config.yaml
bias: "all"
parallel_block: false
steps: 7563
Each number is 128 + 32 x the weight over its row's rms, rounded and kept within 0 to 255. Layers, rows and columns count from 0. Numbers have three digits each. The size before them is the row's rms in percent of the matrix's.

# layer 2 MLP down (transposed), 512x128, rms 0.0862, rows 426-480, columns 0-127
117:073103166164177159141135156080101152080092164179091097126139136139098092231166133107077119147162165152176052118108117126058128158131122075137140123130076161158113049085139146117178122107135139158181141142093156162104115134109116167124141152117094141153155119169119150101125151112146082154167130153120124094128148116117117109165097125160115120120110074157135070118035138084136188104143
122:152130089141135120176162185165160193083154097088195121144154149138120173122090109151155138133143156167133141088132093152101110140137177124143081085154110113065195117094149142125091165149157129114088092098162136117134151100127107082137126096100143146151102114059082215116169190105142111142100128127139145207076110143099101052104180117130137036141117111146134154120101121133099127123093
137:169152144061131135143165107122145107169075110126180153136074124100123092067167114135159135124067187144088083170154094119109133203167115126185126137058087129088092125094121115163110131120115140114166081131154112113156161162183151118039106117108108089155099093098080195176148165156175179136169114105144130164104099137137114133149147078139134097160096136144117138128089142149131144057136
114:097153083145129074100149165131075082076145136187178153165113156140148161129123142134107165139115114150222112100190150217124132120150060099154108151098139143138128121115122137134156145089121126120064095115131142115127119106139104150171106111103131178119077138150169181123125092098080130063146080154201132118126137104076125135084123144119200130125104146059119194094071134117163125141143
009:086078140137116134207144060160141166105149073139132140094096147071117133121171097153111127122150182159101134113206158152090203117169109118167189134135122071139112115121132125098131123141102084138111134155132115117148080120090114174088133170124095158140155170144143145159196119181143090141114158057088083161095077072117157171112125150094123129119126144150158076148115135106145074081184
125:162159124067076170076132140166133121178097061117095117095177134102096159151133099118155102133155204151141137118120153147172157177082085181116137181111149101194144152112112034166117124139160088108105182153126057155140118151126128143120126117119109072105088109132144100110152096132130065130147101124132147143165114096127130165101132083125183087145129126068077143165196124117132145177157
120:109165139123108085089119117148099072075091127129195196179091080099157110165091112134079122146170144078176146133180084216106136120122123206125093136147121155159127129137152121115113115155132095074175188129179099166111095141130160126120095142113166125150171109125182125081159144106152154120143111143133138054105071115132146089160141152099105118142116155085087183069119170119141089146123
114:115116082164122109051142081116158115097050130094112108109096094134199110084141090148104150127127145183184089148102155178118106178154112115179094161130126142123133153109151143130100159125085121151086123152119098149116139102117114147131082123164160203147119122102147127201155180122200154177170112147179086084043101142092151090146129120134137134124163129085165103108159173072136150143159
078:089155097130099127139099090083140112124146114145120172119091136113117095119160106161139117128103204117140118121195174223159093150122110148082168064135074177103159113066116083140100140138138105136086101147133106210113126127121166118148155128120157110102114203080168097133183105135159141172169140126156099078090134051122145122107135163142147082090125126145128071183093168105158143149165
010:135110119073138126123122148100206161127115150138154115147104024160079138112111135137163162130090155076084125107120101015098131131148105148118116152141155103117133138104130095150129118111159141133179126068145089136132154099128092138114116067154133128106138057097087184086159135151110089153066171143122139131093131162101057115162109102127128146152109131085122057115047121149149070139160
008:147111090121146119112146179106094100081115176076131099142153112186074182098074168124142138132137140149096099172163104058067112144128140110117049144087128157082136133149119097120063150156098145148128137095140149087045140119194146152128155099138102095144128101089191085091166180115126126150108154170148157105070140150095118112139151111122120137140077085098155090106127080157120104199101
123:156155152129156183179180183140124105150137116133147153137163091142143119121151102161117161140067148132130174095149129111166104137162132119077097081177144148050134108172158128153103156130064122140167181032124099130123110068119115104152161085153102094054072131125161102169148128161157123142116170119161159146156096094141064170108115138050105079147141145112132106132075149089145106097099
089:127194117136163180197125082111119120146156104150130085114085133100142128138127127125088142142139196044136098100113083088071100134121108177128140144120144167130119113147148109127103125131194158098136126169110081111170180107107073152112147149062147144142055080078169095104161098160141138123135122116162140128071173073141157125105094125092185187078182112142078103172156161103118149146128
123:145132100127138122133181070150149128144091139089112117103107109122131125157152113092154098123170143207169134070108119117152149140117110187107119150117110186140100127129145105092102162131140065130114136127167093086104126148151171177081100216125150143158127181086045154078182103122144145130133100120120137145121120153110143135082171134093069155240120201094102100184097121126120116128082
130:171126119121099125137116167129105160065107155107188163101157109115178157158063176142113119113146133096131108119140154149136182141173172165146143155115133100073090151135141169104096135152115111145093168061117126071148092185064123165132145075141132087210135114129080104127085133107101121127128132229157076142059111136085166164175160142115087100117143129091144139122105182151115161122092
009:127154157143140150097176153102135061133155072096157113097134183141139126148112090097096098116114151177150109149125135134124160111178185137174178126041153156120091160084110050111137161114126127139096128167088125139124124058121176128121122151103123100217107052133129140075143170115159170149135113095090134112145187074125150168117112099091123148132167109110118111153088093150190163117067
129:163145178172103119182134146103109119157154156154136165139090087145122127103124143134084157134168146113151122105120120120073065119083087174139121085169142175124111086143141090074127140137087186118111117193128168078116134076193083120156139110151134135141109018085151128102118105176100099124125154100104115153120134173173133127165136120089121164097167157116118164137058202184133146076099
143:123122151135037126093133114145133064091162131131136157113129168125130094102188141145147124126093156153168106119177125125168167090131107118109088173103109058151158101187149112116143107134191106119120121132145107079217096055115172143141118109110157105157124118111207151102188152075133153091173142073110128083118149143186126130104100102117092100169133115095066165149175165097158107125103
010:163130155192107159140127126107136206109123205148176174175124094122169193165168169172116102156137181178131139138191128218147113119108145126091117086167137066135109125121189154141101124109145103124153178147162152165126133156113150148141149194144120141137151107102084120165155147118111088111117111109130146144159096146147175110122148132107139139092123122139167130107146142109156003140178
007:082155110125182128102164119172085183107121114180138097146128098103184081072125112141159184125089160078154099139167146100098169151119090075081179156157133171119159089157096146095127091127106117145142160125164140109175098140144121159125143072136146081158128082131151094145078144149186111171127129157136153128065145091060180171108147134155116106198163117155167185172153115137139162150086
008:092104162104116095105152146101128116194111234135128132086115193118171120111077164092144107114086178105165102138107129066141101140171118157133148153126083245125129106121089074133176119186150139140094126102107113094119107057161087118115114105099152095116096138070128084120103118110146133174170154166112116160117122106097106101155071122156106102157151080092120151119137142125159074127123
107:103128107196140116071140164116038165070122132096131107150133133170144134164136153117083074137136173140135167108096089143074147123084041145162116126094170140090059088147132133172162181156131139168141103117147095093158159136160114153141117091107173128144118088110151181100069099097098132104088152129118154111129112115122102171076141162103168111187193144130107122153149114125171107200106
007:096151128125106108106138151106191083119115159117150070081113159150142096119114165098121077140108128136106132119109132032147126095151145163114125153156127066087127110156095080051100122143125146141151108100153156200069164149138114118084203101113102085150153173102118099106164150104195095127116185089115142174136092123050158112106184143103130097118090123047171147105101129146146108139136
008:150131118134130165162158151139109114045127184131226136150116163149106133120140133102140172118157129133100128152092096112139052145112080143138100108131148122088112174114127130119107109117135127139055126115095186142105127133191153134109127130110137116151120077117169057135152156088106117110124094169182171104084138089141118137121165115153093161170041125163148031137123072158096095154055
112:124148090112117128189086157185127162097138122154135075139076176134107127176114142141128089130123184132142117109140111133104142122133166196146162116093158139140143092118131086105128105110158104121113144138167110069069081081140041128099073193162180136160089183047153148151117174142148147101159126109111159125144128104071047132136136108055159129100155134120164163156107178163118106117158
135:171109080161112187064128111151154155136157135115102121119167169118111109139120098133075115131100180128094135131101151130128161140084141107139170131133133134066151152182146166094103193094089139071134116109083126117078177086084115120141128143137076134183117151106124160166136185061126152134148074092235108158085099131114157155164111172092076068095157128153120099148130178133125145155086
009:124085161130140088104156065130119152162118144110064144122166144082171149147128137067099108125155165206206132172161149154144156159050110133094133102152100179149152129122170171109162094126122089147129136157150128103138089085108135165133135169112160095154083161185138089187105125153102102122174057102127081101153109123109116117097152141160109116116149119159081212148178120107082123177138
009:180072116130126158190154077110136151139142136146197121167106097129109165148140178143108143139119198165121150127182107126119114099113157149120120108136170122107152142093144132143101091115175097100118139086189119155113137164120129166096118169137103122119148089081113146116224124129097088141109098082105110131084072107105092125118153152097106201067104147145129065101135107107129006179128
113:106081125088172088088153174130101167101174107107117166095132137114163118136060113134115133133139156144054148127123157135151065115102128118097121153096137113137147136131092091136101164133128104134090133164078117076147115167163191142096105154166148180193148091099176105146106077141098190178082069162172142122101100083168120215105166106132155123125188144066116171113134143160127144159091
008:073179070139135136066117140199082133109129176123077051085129134127108138122107112107127143130103114095101188082139100212150101122119114096148162097178082103143137127122133143123106100136120163102172111104116155130128147138194106040137174102147110159097116125151130121144121128154090113104149138125178107152156066088164210135130165105149070051147138151116174143120124100127123134064129
137:094148120123170126088170113048109109095217049142094143139144143137098061172169135087086172131125153199110075092136101136114109091142166105077150128139186148132114140185077092099139085139065099081110131126099175127131183095160165154174130127085134160130138130137127128105161160135148133145104107151127076072129152119141170122129146167123114145122125133117123104191112081104158130196098
106:087098088175121108128157097159120085178106132058131099146131093154138097116147092069111115143098147180128147151115150139130096128120105140172058157141161073103088195112083145069132114134109141052105199132151185138135182160147109115141137071103117158073103073095144147155166144182083156182112109202165120138115149081092121105122173110168138111152134146108138125136173147110176154117132
006:133112083111097103119112155117148091104100074170097151129159053133114151097108140065166129129113117157221074127096077089153137162148143157140117160107158146160165098132129107149181138141138129084127139152170070125127152141088103154093162162108136090129069088096075150068141065174128126089126091131086090206157166119124105105155111135144142088116175087147138152120177136089192170111153
145:106167108137111145083126049131155117111083116139163147118092172113143098201163143067068203135167169108182152144097129121154150106173119128134170153174158154126130102100123122116088137115164166122075063130174078132203123142121145113072119136124129141141131099124155171178141093115106151081105131110152157103129187131130106138083128124086092132103123199136107129073164109089136165047158
054:153160126166104105154121085130132149137093169111108137119102099118136108093114140131137105110136255106127139123168142204163137118123093126130147089120092124157128112123151109135056121156133093136097149116115118107172133140113135135153112137140110111126137098102137173136171093091195136126141131124171101160106139049057116127146124138119118085155118115129091044128147111151193190116124
099:128147168079110144127118117137145174119149085106175157145157106117194130163090129090063165130151200176122106150170130129110165123205108154126123122031137116074120100109189133162127088108110114142128119074131124148105187137063114159141147110108126086132133080103144107100086155080144112118179078163122107150105124136134119080190182081121090135124129102087146179178054127131129146132146
009:072127107106155062064145118148147142186159155135104155118146221120147072132131131182104098132132113111169135153180168203161179158128136127081182127121113158118108135166145131107144098119129075135123122102110133170152141103116109172124156084102100123138136192178157095150056111132175124139144159129145137157159115102050143148056117118091121159155157177158131178118149166146121201153125
121:095173154141096133087148118097126089119158110106102177108137097093140113167162124141149128148154202126185146106159114124147028135135104173071081151081116167101163136105111083151153114153179114112181155091112105152107184139138119142194159165183123074137096152133183133136156150098140161087099131157160117065107126109145056145086147097151134057104117166109093148065138117091138105131143
121:083135140118121100012134082144118133127115138059156110148142179096050138148141082129113142119115129127087128134145178169115103125125130149130081124095113114105165163196131150159138142085151153161139112146142102139146154116130147073088141123159151103156103184126208061161099139095105156091209059128160105104164121125116091134143129105174138132068194155153122167074117142093124125146152
127:140168108126157165166127150087184102036130138106137175132150130097106116105148148134174140129109147124107109169176193141108089150119129198128082116122149164109060105080168123151135105124101129131187086110105155098096092137121107123070136135191098120180144163137109107155176129063063133086122193101102137187097126142120083130102098145107063134166141134119188135171175141140122106138179
120:092237170132137143075091118108142155111137126136104120130167079119141072118143142115132136136158119115094054112069114126142101135086148170158148149118125172086100077191092115138141132164187123132163124141187121194108140072160104134123120086092133103145175101131129146115103147148169124145078158148148130182107160095092074165101137132130165126130074098119080112203082119211107128123145
085:208105118141154117090110122100112187159067136203091062135138106122151100078135172122102111124185114129127145099119144187114112136131163171144131093145122069116139191110133133126143161123161126075076135122138098158101101164163156129096131073116174149147165159068126162164094168100151120111121151196191091200098064108109131112132083143130125119111082118087161082116104188121148123127103
008:110094168125120090098122098143111165165108240118013162136146145142145117132099153076135123146057188116134126108129111139135096153160121148142131100121075136119150109147137121110126122156082113115152113105169107128135120060107184102100137196168129109093108148143065102135131130150077150142128108098092132172143101117122120140128158136129124125153129121107106187128137160103163045097242
008:094108119132111155120173090108105137129103163107112071109070163102132143184122175116136167125166191169099079130149118137102129119121164129165163115141122115103142178108103138058115086132109075138133140108121104146142148076117144165092161148149109086147139150114148087118203186139135080134148079101119118163120078085098139191089138124078062152094110105154181174131141101129140006102120
076:079117165144118131129109126139154146113135195115127127096121074126123110185095116111161141103131228113147137126247149222141109114129158101101137154150100076173131147109130139138100122097175096147128104090097077182141139146068112143121126152118111105129146100135120111105128118116081104095167119157103177119154121101055101100111085143151111103098090153147146056113120133099116224109155
111:125056115101133140142116103135140090123155159133172205112177069105120116133090129125179143137093154126052119115077148129167139117156098144078082142095124126156131056107154179109120172107189122140158151157122119078215092089112137130163120112117198111136197137143159121122106106143133059103099115122110178101117109078134158156083077171135131144131155109132117153141144132106193118197158
116:091110140126101072116133076060082164101157130148150129162138031130186124144163194105137189134131104155157155161172192126125131148166098189146072127100099119131153130143098118155147080115127077092177132145119110122147110148105130154124143129129163101072183122115146125136152094155107104083126171140181143116140095122083136142188142139050172107113103110123095155103081126100109142117218
008:130081194127123133134141045126113152104113104122121147230124136144158161125143182128143112130124159141135136147089140085169100154154150143096144090057180154058118156102155165098109109131142042114121144141142124144127126103123172189072072152134129116142123089061093113128107129085129106147151067136147138158140133120048082134080147125070131181095131132170133098109172122141091097178134
007:121123119128124040161091094119184162144160166153112124140121094095110116080138116147128126126159123141143124110134160075194154178118063167100146140175160069158108108130121097106150122117126113105127108093172102151147156190092108130100142136106143143094120214151115100213079045192128112082075162112109115208155094124112104128100119131135099144121162134094138133082157130139097155090186
008:132142130098124082109161104109170118212135153162090128134122103105189125063112140085138160116112125102150144131125195063156106128183124191103175157195176224097147143139145134118168135130127119121159105149175154095148144126203098119176096070094183117159111118107106132104069086125136097151140161135122092174162148153087122141114115142135128131141133133130107170108120132134101229151114
109:079111110041124114101123172137145156114119102050131132113164152114132123120104162103131166125120172118069117094108154139140131079127128136069111156104152134146152077131120115179117155147143130134124136127090055056158100179176129148110128200145128141190150147136178109144112069154111148158108036134122162121090089082171170191116161124131129111144207147106131165095135114136140130196101
135:108086160136153078139144102167140188182147169146143112139075098167060092104066145079102113133143186101089123160086118120120108108076163151128123147092110112141153139179118160101129139101099146185123130163103125085173140116179163116118101174194139107145093153126111107189139100055119094106167136163148135120110104122177045185084140068132123166122188086117127128116140166140100161147138
010:118099165118122135189121080183108183135151165106161134159101101098103156165139172153117137147163148120087151103176089173080167154057073105119117087144082069169156155133158212122121090096131118152131128088145119130157096114117117198107166141188114148087151173138100137200149130140133080143141145124114151119083046140103130138122143130132122132125110155145166107089133151093130067172195
095:144124143084136145093113062101091125081141132097129140166118123140099161076147097170133108138067169073062102160138112172096128180178148094128145103101109063106138125158059117176160131119147149208127160096134119115160147141163094096086114161088092123120138170123139165130132079106120133153113100158162122156048128095105158139121188127115135155136076183178103136167152136080209144133163
114:093139073131081108114080111185053135122088154122174222146137098129113088143124111067120120134145158190117137186129172110156165168164154150114156076153105154103119102122210119109144101168125175119143140108122125173155129144111147126098134151132148146118168086075100066137141141127133112078201138121114104122108141130106096104151195115082121150164161108123147169133045124158109102068102
# layer 2 MLP up, 512x128, rms 0.111, rows 427-480, columns 0-127
121:221100122123137121144165136108104162119113120124130115116127113096095106149154120143050139128090144112109110181131101158115128158162133135127116171117181142148073083087098215142118152079083129148104160128144133173153145169133121061115186116202147153156164166111120091103067108175176114151091159136142044128116106107121126101115128165133072132081092131142114129080131037144164128171118
122:122101154191113195197070065156149115070137107131125080102109136112153100142063119177158071120162164154168080129133139151162084115122164189155117121154112092126175142161107107107159099177147158172115167078114151118122107117122124152132186100137146118095087121173159124128123084116114133103115085098088117114214206147140132162100162115102108100146157123115117063132092121091073120146105
112:194124188103170159143133136181166151181089104124095136060161137147129107123091118100115148100201140085072134160102146146129155137072173099062116102072101066097167154114106108112152117161128164146134130155120118176136171202074133140068128158086098092097145144140091143128065150141149106165122083109181152112080172121084116151102107160154130119143160140131161160145142147113097108074154
022:140131080110160160212093145141127131129123136161162086109107172149097158124151108104140178047109131158135109100152140158111132123093114149127169111187151119097133164126115087117156131072145194117090134110145196211110172141122171076165120117130147136152141121143178047139086250105149165088141109161106186137107159099127145107118135143094125129137129121159136120167172146101149137154084
123:125082160149107120145101211156083129108117113120100053103129125128099131133051113146140150111164181122102093192121152180094135084140134149135088177166178108180105092158076093134147108151094114176131127112106154156157094143115182124107120198123140101135098094133137112101131091172080133166128161083123186132178066114133078044125131126146111141140094144154160099110166170097139132161073
128:180074089181136127114165174071108090161126193139108112085129066124143142126165093213103121130096144132104127150150159163101108134122129127120135095094165133107129123103153130179160122066075136141062057104118129173085108135121092093139150115139092146133145114130151125063073122156111080139135180182145094150110148137124073178154127125121142154148130121152165117163178081085064165059132
119:112090098160140145127086064086049156079162155162152131144159110107139118130117120117169158126129120060170121137129101137113113126164131123035125163082098146148114124107104106158159115106127081191109117130113187153157100119152116141225154146143091080181128089203149110160098082106121167086173180121122147165188089133088083122145123133146142093123101134134183092128128157147082143166120
086:112130122091126112145166132123110067110132153094134151045130121128068138123205076168152099146089131059130141140152105148137106131094149108082172107100140104139119115094114103193155084118165147156121081111185177120128155192155158136140133126148139150108197117166191089164055069151150163157126159152112093107151161149113083158139143111132140150126104052144127110217100153098114115123155
026:148171157153103123108183166150133102119150147114101121088144125122154160109106147154107065066134103142093137187206087108134156151138136146151094139139139146130158143133137166141145123086102099133127162167099103112119107116138154176204165132110133076123131097078082171103094128111125151159096138161071150052167127130148107143148138135110038052063116086176156107181099201096144119166111
026:125145190132099116127126068127101102121134084150089159114154117142148111129124103118118150152083134149126081198165122092125138158132102123137116135084112148094167147149138132139236145121124133085160164142150143150156097133113093155202058113101145099147143178106105111075098146151078150103156108139187100162138094181131071115129145094111241119134127156180062101138124198160122159128105
127:119086086155153184169059121139141114110153147179119097112187115128104091149128157100122110110148159139087138134120089154144098136164128115131192094187158136152192066136171127070108064101148146115111172117140113065061075124096111077156123145109161146183119102156139165123108092087088177106122115129170172116153134098120146121140115140133120093120136143144164078098105159067049163165176
109:151113080141153183122142062162120119085127142114132146085154130128130082124164097132155090140128147055174114138127092122161115161122163140070184099121133079051197146103173117110126115100134123139102129147152112116088131159164077131181168108144086122149116115167133121120053125175136097102071124137124129104177173159140149156135078142155173081037156094129162106117133082099058139119181
122:097105125138095134126118146138059140196077151193096086130218131129123179126131148120123139095150131131107154153135099146136103138139156111099114140178076083172110086079070158083146114135144085118116136115104171143145095171077130073112117153092153101064140096151113158092140106088177179181142123125164154149198107126110181131099076132135136135151107137181198077173115124102114139151177
139:161137154156140185186132158081130091153103182083078054180136110123038081203104133145109117116177157127143091114127049126152154182094166135127132131107159127149130149170121158088086188138132136139107129132150141136135089111130152121118120093156050156119068162132115123098145081101116098097103127100083110202119149118135162137130102146173100098132078102121125121147080148162117190100124
024:144140128092140114101061180109164109118134098142154108159103138086146178118173158154102107211131163087119085140182114115089135145088105098129088155149161177058132064139084097100119126143133105139127130078119234139092179148095139136129118095115124180130132114116126065078086138103112164099122045144157164150137180060123112099096097108114155112118126178130129115154125106194115129121114
121:129122099099129102081121128107142187145101133127142147083211133124147125123169126089130148152120118110140082150133099155214133068151196114126142151162157118113190138123113128164099104069130078153141162080121108129087137192092120115143131185142167157175113145164100167134099154114128068144121111176185143112113078131101124135086094149163120094106144133151129125119151052009132123175138
127:123081150113140136114158201129106096161112156111094125092093048142142141123134063142066112118107168156101150163098168180092125147139110129160170134130162114070083120040097115120117143135037120107138118143122108187046180201146136100134132116158127151113165108114140164115064079208137139162151168162153095156106108107083140132128124170148168162132145109135134104109100129138133146152135
027:147164133143106143143139097104094072143113195111107119076119174172140066142123090113135132084083099145124121146038139121145148092139121178140164112137108123131157080150117094119157156132137191119123106139134119084146145163138117119139150141122170195076158090150123108124088090122090165085138185152201121092159060079119142112170103175182213088188136122128118140109155173082097128141093
018:099089124126110131119123118158120137116074071153126157132124121140106159151129108146125110184059127106118129118229166123101163138112111142063112084194098122137113125142115106122122127114106114124181161123091126090153117074134122139115093114096099169154110223154102174099115065136115093153130112097109091205129170153105170080147125186138159038174107121129148121141045086117119137089144
022:144121141106139109132144072121114141161180144118116093125174134123131128139104111164112070074121095120131104111068127134065152103123128118155074153119108149160127133130120129130056101142137119142214150112130222166096106145128142177122078096106144191145128173160099096150114151129143097164147074153100163081144163015158149127097149162160188138058113149176098124148102138144090152096161
110:149176176100118092129097127138126144203152131135162160112194140085136127113127125109105135098139118102124106117142094138159168146130210104048130164103086120165114159166104088130142062090115103125128115122149187190086155152102159107114120170202136081048120169146151160112175165153120119130115087067136150125146159138124107112124067144117115067111061106131145139075105119053117137107129
018:148130071130120121117090133097112070105081126128150141068140117056129123084123118057105169214120158161115107159178116090110079036118107119157106096081174131110130168153137134137171130150114105121070119128127098065138156138108105143118167074133125116075109081117120109121215110148096132109174129139125089143107071166090118098128119137120097131131107113111090088085151098155169103068178
020:141120174173087147098150073120157077146141092069127085143110084103139148125146142117128157147106114125074117109109123119089112159134154140085094123075153120096164188120153167154185092110138084151148154158140074078136091149150159135127122126125082073162139166115092139109255149161187133115139070119148172177123047084157130132089151148140154141107096156173142113096111148130161146111165
111:185107166159117194152126094142087109191155124127092107156170140125093122148113105158186083134119154134171132057107081104186097132117148133078138072110155098094099155088141167114146140135122109164096107111130164147152131118098139146156174130095152105121152180179136076098179028112121152115134184075122134166171173137154147184126067098094138075100089161109146095140132077135141126140137
122:123102112110125122139081130122085117145093148148143145107159121108125136161163137094130115124143133087075082125150139191128169145143177065103087216091096096153048143113127150111134160041086136141114144086157123129134169213166211116111134147117056112129181108140180129088111109136114116177111112135124089095128091123094145092165155178115138077149121164117103096047149128123139159149118
022:103102158122143109114113090169151174113086207175140147036103154138103115122161151110153113154101151087108110061156137144108135180131067154112148123158136097112097152135123075112108120156123134154135083089124185142121153123146103085069079163115106201114105174143170109121103104147090148126103150096142085165117105118096149137124134181204149167102100143058111151145180089183061107126130
022:137152150131092135178078130118146086127106161128124110111104155090122130139142151073103083107084114153047078167134090095138121146112094100100170112143093139084156139098117097141111139110098139137113066131110216116109120125098119084152126088115113105088147121136099133120046087126025154071058159125176156076168131090112099143136144106152149124096150139104097123109172218127092151156089
113:176111111129138181173097114094142085104158155127075115136093108131088102214097079168126111105151147154165156148149154118164125144089156152114076141105124146106097149142151151172103194092151134174107135082129180099192116086136124146119169103158126098152079152121111136050140118080078183125185186049095102128118134114143099135104178112172076113128147142143125098176151127143091153092090
022:150148142135146116120114047110078092110090146106142092144135116150141102159104113096108164068092093177187152148085132149162122042110107098149110103134134152170141093103126177111115160113123150154071134145171071077100080189124143200144115134149156060131115211130117176111158136149128120172161109129109164135131077094164102124153137102149086121175119084181180129087114146080141092108123
122:159130122139186123129085183151146170188131104143031082143165120130114125155110081136109083099162153120112123169148102111172105136116114173108181057149139156136143150149186127121088143135126126117178104119119094125100115141034108061096164130085157151138103172120106075132149159125137121155140106068201196121119086111127141141149077094143134128106107092193152148177176126136088137133126
112:169163148129092130109146141102110112071148147202151138137127099097083114138091121154116168099142115034167077140111152121141121144149137118105106099111065114168191176106171113170105135154179124187121072091090111086156090130100128135183106151138112093177139110207124103152157128066119127076171147061130172133131139128107145093128059131103116099093157109134185103156140174124108125167155
021:098104107142167125140092142038169147141089147153098136159143136179156125160169122109112048167128115069174084137104146094137148093130141117099063134170153155142110088116115112126164129142099112136149140107092125057104136099094137196074082137114126103127097164107124129109027101151128156090098134100144091122127221072153112087095079147138095188145127102092167110111140099148130135156153
138:104141133150127085135174162145095142138136137110110133106085112159093161151187080143042152097093163176068139141141165156086161088085122064144103128104103142154082098094104145181141133096080150137112144110152143190093179124129156087100146177155142155107189125103154101162128113194111111149096170109164087086137122122127049077101129158136153117107038097143142121110125146143147150073102
060:149122113074110124182209127184116107078168113105126124087111123162081157213138112167183116129117125074100103052107080147170120162117112133121129116131055128127119145127125095117208170124171119192081116103149141137107101173124119107128103160112146103158143105126072094123120119143136127148059131161156151166159181099111126183127136111140077134167155112116151061117122179170122145134187
103:182124137204146164123122115091102135099151164183047042162106109135117093150145098169128098106135187168153141148077094125147102206088128103108148056123175121110130135123096105063135163127132125140125149134102118123113092089112075107161184084103111115091085147171102136125148132128167075077172171122118109146119118125157153173166048133131146156148074115141153116167111135127108174112146
025:093127132101105110187102175171134187109091096157167148084161130183100174076104120156168167137093133158136153153160119111099128136136151085092200112158181151083136164147125097154112159134104166111133163115161142146174136119119099078207164147121120162110114155125145194122180050100152109162128092121107110156128178173082118110163144102148028127125129156110108116138127162183111158100106
117:133150139085136117097123158124126125123094196112099111111115108107038131137128091053117140133185164109125153155118085186106167159137158120073131125129114101165115108084032152123105112109076118117108119159136167142176159121145083111078073164136161106082094136108132155140156136089115164165163175122154170165167094121132140072088175102228135125136112120135123099137127181093137190112100
120:169126135130145112139117103135128126156143133170139154146132130114173157130069121067106163130159118104119124104125104143154176142090188086095142139087095063053115160087042154119126126197160150124124191147100141085101160195103162171125162173115085105092141108110181146173067141165116114173145125172074108149100130117085171183058115151118156078158161137124127119094146097106097132105107
119:111109163107115165118093149141147165108102150133101125093113111127045147144145141066147115113133139093188112178149121168101117088157145109148157093141156105198118138132072147126118151125157105133140121154165092142172128191131096097085158148109187137186191117147078152166083082061141202122126145091162179124106104091087144141098119152156083128116101098149158085186037153135126145147158
130:133058150151134106143156136043092105121086130105094115090158123102136100098152106166134162137154144112113127102117159143152130092075143074116117139095148111096137156082150167169171159109114142215115066048121181191136090119094145145130143160104085123089169120198160074106117091100076131095152161180137136200159132120107097127133143147142116119074119150084120143161086150096166132168155
092:148117093217144110117167143100139153135120159142106099138159092137116122131120142117152113160102150173113096085121113163131106204119138045109133137119178059132105089105106109092152176114141106103093132178128100151129072153112168098107119073148124132139133087139148151143107108105155105105169180191159153187105198129107115163117048117152136105155087080086145107178111193078074155092139
021:152143095141136141139205179138101140176127178127126181124151167000124135161106138128077090098122150176157112120065122133117123128081110126148135108111075134179138129152105121130111102107141149124163093129139252123084131153124119151198106089113138135142152066139132139119109114180156143152113136108122137078116169146149137125148156117165160094059131163124098128182120150094111141152127
026:157104134126123157145088128090139104141142127141136116044110134125136125138150115119090078127109129110182071119107133117131123120102074081112122155149134114145107178124129119111154087107132132129139105135097202135074148141094130110080074072087134183133142086142127024132092204166128136048108080113140106141132132142120115108085144169162254136122140153121060131140171168150128152093136
089:177139190167138131157081121117135156105076079182067089172154092146148117157109124098079158082189163168080115181127122190121123129082154118165127145125143053133147148141131148095101129117114120134149174112056138156096130130120165165115125122113106122082146147170103117036146121106155053081136098107147129098109118113074158171144066164172138079131139126109184157101146132112121153120157
131:170158176117148128224107108156154102119143113074107166099099085133131077163125032172075101111196156184114090098120113148152105126083150174101159112147130158087162156123143137112094154147075136138169189146105134167133179133131135138100120141185101161136057161138132141075144160176098108102108095103130118051109140118123083082096131157159124084121086089087138150120130132155125138131122
098:119155138108116133176116132177100166116104096163125121134142090162102102114102108121116103125152128164091170134128133128170134130109120159126197113111053111089109101158148126095178131151138168131199087088123177129108156143094202109141148111174114115094150100150140091104089186126150162134083096107168148147151182146089164190089073176172129155080121091189186094080078120155136086188096
026:130099110173112169172130160106142128179111155090142169044105174150120144168128105100140100147099138140137075139136139098102134148135161171066170112145113133114161141147110099153140123137179167111175109110164210063111156116140128087128135117128118164113162097181108085100136090148145179078124108106169153138111116224119137101115071171194145173176115165095121137106156197085137171147107
022:104137102137131129138195132177166090131117154091138159094085147122105113096161098099131128125141122151158168110066156094130125107165128168120190128127176056185091189128158119143135113110128176141109129115103132112169104096168117104069142164123096082113069125119187136153184063115214116122132141113126113112067118192084148170125105183152062127148091137129178115092132062111148129139154
023:111114173127154138128127121148119099123092094147159157090180138155110145119141079154133129146107109126136117148157129125091141121132132173136107154154109196139118130106102128115177163194164143140119198161239088053101116121136135151133140170119146145113093154135104206067177105087098107162152181135091158151136111118118091127121111233189213141104069093144136107124112114118117145091142
109:137144074147130105135117104070134074073187210139098130134097085151085114233108090165121130103124137068175139164151133136154107150084145168117069128079110159106145165148139091164123155090162153170084136111130142104155088089135119086107148104149127099107067139158122165057106149103131154110166183089122113130124110137155087104154158111167084118119143105143138111180131155120114188064130
125:087126145134131168099113180108123167169104139106118139129152094114129076169154094066100129125126127078150095172126087164131168160124151104127169156153145151096138149130080103137100142109107103140155088138102136134157212139165153159095117112211052179119071080124082151118105182132135133205105145133111109104092066099106096103140173174203149120099178121166142110099141105083132159099078
025:146111131162112147159181130174128137153098125154169135050113170131116165163121123104116122104092143130117165110113119135132140161121098139128215119129160105113168135140143097148085153095064167151166076165156168104145122081126137117135148103119160106110142069150156138178097155151077159090114140134210106042191126058088148177139162137165202101116131125137106136177185186133146164126118
102:154124125131163140145112135149114122169119139176116135119154140134186192116081118158134126097116150163099111047156090129194111133091150140109138125126101070076178132081141163157151149160112131125092160151074182116072237128095103177113185137129051124109074118160122133153147075094087151111156103141132111086157127154133071149103135134085127106196136139119163089150106129084071119104126
124:107083123105127188119145124125087109135163177110051109145123142098099142140138128136177132121148174104106154090168088126165134136102127098095137118171132086054154087066082157185086127101145137119064120129101140057100159146160156152182140150099061183083103137124166146150142117155088085149201177130099097145140119163137136167064130117156157102134151151145077061120163115148151168129109